{
  "head_dim": 64,
  "activation": "gelu",
  "norm_place": "pre",
  "norm_eps": 1e-05,
  "qk_norm": false,
  "tie_embeddings": true,
  "init_std_o": 0.0523,
  "lr": 0.00644,
  "weight_decay": 0.0,
  "warmup_steps": 200,
  "schedule": "wsd",
  "decay_fraction": 1.0
}
Each number is 50 + 15 x the weight over its row's rms, rounded and kept within 0 to 99. Layers, rows and columns count from 0. The size before them is the row's rms in percent of the matrix's.

# layer 5 MLP down, 128x512, rms 0.0603, rows 109-127, columns 384-511
105:21 39 58 63 65 74 75 54 39 35 45 66 51 43 43 66 44 41 55 73 50 55 76 50 76 53 48 29 42 48 55 27 62 84 56 57 65 53 62 59 80 42 36 61 29 52 61 40 69 57 38 47 45 66 40 32 39 36 61 63 41 48 26 30 53 44 53 75 58 48 54 22 46 60 82 44 40 33 48 51 28 46 63 45 34 58 29 56 46 53 60 30 50 58 68 40 44 41 41 17 49 52 54 45 45 57 47 55 40 72 56 62 44 56 82 55 51 33 55 30 64 46 23 14 55 53 62 52
103:31 49 50 51 53 37 41 87 40 34 86 45 56 62 35 63 43 59 38 58 62 47 59 25 45 74 40 46 56 52 68 76 74 47 61 54 17 37 39 30 19 37 62 42 62 62 46 31 59 44 61 54 50 65 54 52 61 37 46 20 45 54 57 67 57 34 51 43 71 67 76 40 65 58 54 42 61 63 56 41 64 32 55 48 42 66 68 25 38 36 70 66 70 72 69 60 56 36 36 58 28 47 29 48 42 34 50 51 80 31 42 51 53 87 76 71 28 38 69 62 38 30 47 41 41 49 52 31
099:49 59 53 74 69 45 90 42 40 71 47 44 63 37 34 58 36 50 64 43 41 42 65 48 63 40 30 54 66 47 38 43 72 29 15 49 36 79 59 62 42 69 43 49 49 37 51 54 50 52 33 54 53 41 41 40 70 37 78 71 41 61 39 35 49 33 71 58 81 85 49 48 48 77 67 44 44 22 23 47 48 50 61 29 61 18 45 47 57 32 56 58 74 52 29 60 53 43 45 39 34 61 61 48 66 56 52 61 17 87 44 59 26 79 49 39 45 59 47 29 71 53 51 54 51 33 37 64
110:37 59 62 22 61 40 55 64 45 30 57 41 23 41 55 54 37 61 41 24 31 51 48 60 18 19 34 52 60 51 45 17 48 55 54 52 37 93 41 43 55 47 57 49 18 84 42 57 42 57 58 34 50 42 28 57 63 52 51 25 32 47 14 45 43 48 40 59 53 31 46 54 72 57 41 76 53 49 38 71 33 27 31 36 34 36 59 55 63 51 82 46 46 52 56 64 71 57 55 55 25 26 38 51 31 42 50 63 48 63 52 41 50 37 76 58 40 59 55 72 44 44 51 44 68 51 59 71
099:47 78 26 28 63 26 82 69 57 48 68 30 38 56 75 59 33 21 62 54 54 57 40 56 36 55 63 54 50 63 12 70 37 39 50 35 55 38 61 54 54 22 55 62 50 40 56 27 57 65 65 47 47 34 66 57 60 45 52 53 72 32 76 50 25 62 56 36 36 47 75 67 49 56 41 31 53 50 29 66 45 44 36 29 43 71 51 45 54 46 44 54 49 48 58 59 52 30 79 31 82 48 40 56 39 51 52 49 35 32 34 43 46 72 33 75 60 44 62 28 93 62 63 67 32 33 37 57
098:41 53 68 53 64 70 70 83 37 45 44 26 39 49 40 50 55 66 62 50 52 44 68 45 61 36 39 55 64 13 53 48 57 63 26 55 48 69 50 37 46 61 70 47 48 38 47 38 59 43 54 41 34 43 57 63 80 47 54 62 61 54 36 48 62 54 55 42 55 39 56 56 37 56 38 36 76 37 35 46 48 48 63 37 48 46 56 79 49 39 52 79 31 45 74 25 37 52 76 25 50 47 52 24 56 23 60 44 41 47 64 41 28 54 64 50 56 32 38 62 33 14 52 45 50 58 42 45
102:21 52 64 24 49 72 42 28 54 40 64 49 34 52 54 78 53 52 55 60 45 44 40 31 47 46 42 40 22 62 57 46 51 43 17 68 57 53 44 03 45 28 34 66 25 62 44 69 43 45 44 48 46 35 71 48 55 23 62 41 38 59 48 48 65 78 47 48 34 58 54 37 73 80 66 22 64 51 56 72 17 58 45 54 37 53 46 38 42 33 49 77 81 57 49 51 87 73 44 67 30 39 69 85 26 55 59 56 18 58 54 37 51 52 43 35 83 47 48 41 43 34 46 43 25 53 58 41
105:41 67 36 63 55 53 22 29 58 68 39 41 71 53 47 47 34 59 61 62 51 40 48 23 54 47 51 52 39 48 57 47 47 45 60 37 95 47 46 57 73 34 62 70 44 57 39 15 56 42 48 68 54 61 71 53 71 90 21 53 62 41 62 49 38 24 48 63 64 56 45 62 56 41 47 19 62 66 44 85 66 41 62 54 53 76 75 51 38 73 26 46 54 32 41 79 29 42 67 26 56 62 58 49 79 47 46 45 65 52 50 68 51 56 57 53 52 75 30 45 45 35 42 56 54 58 60 63
103:64 47 66 42 23 41 60 72 42 51 80 51 61 74 72 43 41 14 03 43 47 35 73 31 38 37 46 47 60 74 28 60 34 69 62 33 65 47 65 94 40 57 41 57 80 45 41 67 47 65 68 62 45 59 53 54 70 49 39 59 86 66 66 61 41 57 07 49 71 47 69 39 69 40 29 50 63 31 27 52 44 45 18 86 58 41 34 36 58 31 52 30 59 61 35 82 52 32 27 75 56 48 44 37 65 54 60 66 69 61 48 45 53 46 35 40 41 49 14 52 33 57 49 44 42 57 46 46
094:48 70 72 59 55 75 44 16 49 47 61 38 41 51 53 59 51 40 50 76 56 44 39 74 49 58 31 38 43 63 33 38 51 32 26 59 65 66 55 57 31 49 23 41 61 41 29 67 24 59 40 49 68 30 46 71 53 57 38 58 71 76 54 49 67 67 63 61 62 45 42 71 38 57 10 37 39 55 47 60 59 43 67 51 30 51 38 46 85 35 63 38 78 49 48 58 66 92 47 34 27 51 56 39 66 33 42 63 56 73 39 76 33 68 19 44 38 24 47 48 48 50 42 66 36 76 59 25
103:71 49 41 99 15 49 48 55 30 62 34 38 82 80 54 38 44 35 59 68 85 43 88 59 45 54 57 38 50 28 60 58 44 45 74 51 46 44 23 98 52 63 41 49 49 56 38 67 55 19 44 68 52 65 41 48 46 40 25 53 72 65 46 41 44 69 37 22 63 56 39 67 60 51 81 32 49 43 42 71 78 60 39 58 47 60 67 58 53 57 38 45 56 19 38 55 27 65 43 41 74 43 67 48 41 51 74 32 47 59 74 56 34 70 59 50 55 50 46 81 62 49 55 73 42 72 41 41
099:55 67 70 52 41 40 74 31 41 74 64 49 37 40 56 45 44 40 78 60 25 56 49 67 63 43 62 47 38 56 35 53 45 45 25 48 69 54 72 62 51 31 39 43 56 29 64 60 57 81 54 53 58 84 72 45 59 48 48 63 57 51 27 53 60 49 67 55 88 46 36 53 81 50 59 22 52 57 46 34 54 60 49 29 45 39 70 47 54 90 57 24 48 49 56 59 56 40 52 65 39 52 37 55 38 54 31 62 61 42 41 64 78 67 41 22 56 47 48 26 50 51 55 52 15 54 36 65
098:34 24 80 48 28 70 20 73 45 46 57 40 58 53 55 39 48 43 53 72 36 49 26 47 65 64 41 66 63 48 68 34 49 69 55 58 72 55 47 34 31 41 45 42 60 67 48 56 72 52 78 34 63 49 47 66 74 79 22 39 83 33 49 54 56 54 59 45 51 44 30 56 62 42 41 52 58 77 17 63 31 52 53 59 42 75 39 37 26 63 40 46 67 34 61 62 50 50 55 68 53 55 56 28 28 64 44 38 62 29 25 75 62 47 57 30 35 36 44 77 61 39 55 46 36 56 61 50
105:66 60 55 41 35 55 55 49 41 48 15 39 23 36 65 55 60 62 25 45 51 50 50 66 34 36 32 52 59 23 38 61 41 54 22 64 41 44 69 60 39 42 62 41 44 54 59 50 39 32 67 44 49 52 37 51 45 46 74 78 53 47 69 51 74 49 53 74 46 56 32 27 40 64 11 32 50 41 57 11 30 44 67 24 38 52 50 44 40 41 48 58 39 59 73 44 78 59 64 44 46 51 34 61 49 34 41 30 19 40 56 21 74 42 44 60 35 38 59 54 60 42 69 34 34 53 49 22
104:46 38 43 65 29 44 60 50 60 49 33 69 31 60 44 36 48 38 46 55 69 39 77 48 33 64 55 81 50 53 21 48 60 16 59 55 84 45 46 58 67 14 70 73 28 44 49 63 31 51 48 83 50 53 52 52 51 61 52 59 30 42 63 61 41 50 47 32 48 59 57 42 31 45 63 69 68 30 33 48 76 56 57 47 47 59 13 50 26 64 32 34 45 62 46 40 57 10 55 53 44 60 50 59 24 32 70 45 43 81 56 37 49 43 75 47 37 23 66 54 38 37 58 62 52 26 30 64
107:38 75 72 30 40 37 37 58 37 43 79 76 50 57 83 29 64 73 38 53 64 59 24 82 40 39 36 36 27 60 56 37 57 61 50 72 28 45 47 51 74 22 47 85 53 27 48 28 42 65 48 64 46 46 38 25 69 18 56 25 51 28 74 39 52 60 86 34 35 47 69 47 95 65 43 43 38 54 50 29 58 48 54 30 40 42 77 44 31 68 68 64 56 55 44 42 68 56 41 55 16 48 43 31 45 36 34 60 36 52 40 55 72 50 65 47 62 34 63 45 28 56 39 52 46 13 80 43
097:38 54 64 40 71 50 53 51 51 71 55 68 76 34 69 64 55 54 70 74 42 64 63 60 68 20 45 51 49 37 40 69 73 40 55 46 41 58 65 46 56 67 64 68 33 45 53 49 31 36 66 51 62 31 62 52 64 65 62 70 50 46 54 55 52 65 39 78 42 50 46 34 36 56 42 28 73 67 72 36 46 56 40 59 31 43 75 36 38 58 79 46 43 42 61 63 61 59 68 40 40 58 40 38 64 61 39 20 69 52 62 49 54 51 62 47 38 36 47 41 39 51 54 43 33 40 46 43
096:45 32 43 74 50 42 33 46 49 19 61 57 63 63 53 51 62 57 52 38 73 49 51 63 51 28 55 54 48 08 38 25 73 45 48 32 16 21 38 69 61 48 55 44 76 68 32 34 25 25 67 68 50 44 39 45 63 42 39 57 33 47 37 67 40 41 34 68 39 39 61 28 69 50 65 63 47 51 49 47 65 55 37 51 46 67 43 42 73 20 55 40 48 49 49 77 42 59 35 68 49 58 15 31 50 35 49 35 58 60 65 45 36 61 45 56 46 61 39 60 44 63 28 65 64 50 40 35
106:36 34 37 84 60 59 79 35 56 61 46 45 67 54 45 61 25 49 57 47 37 57 57 31 70 14 62 59 76 43 34 43 33 20 63 43 65 47 51 60 59 36 72 31 59 25 56 66 37 23 38 61 30 80 82 42 55 41 31 56 62 60 74 59 39 81 62 53 46 67 48 63 41 32 61 52 55 83 38 67 57 37 65 42 51 61 19 27 55 21 69 62 46 45 43 35 42 39 36 53 30 66 45 47 58 32 48 48 32 38 57 78 58 47 44 45 60 47 36 57 42 33 52 48 87 41 55 56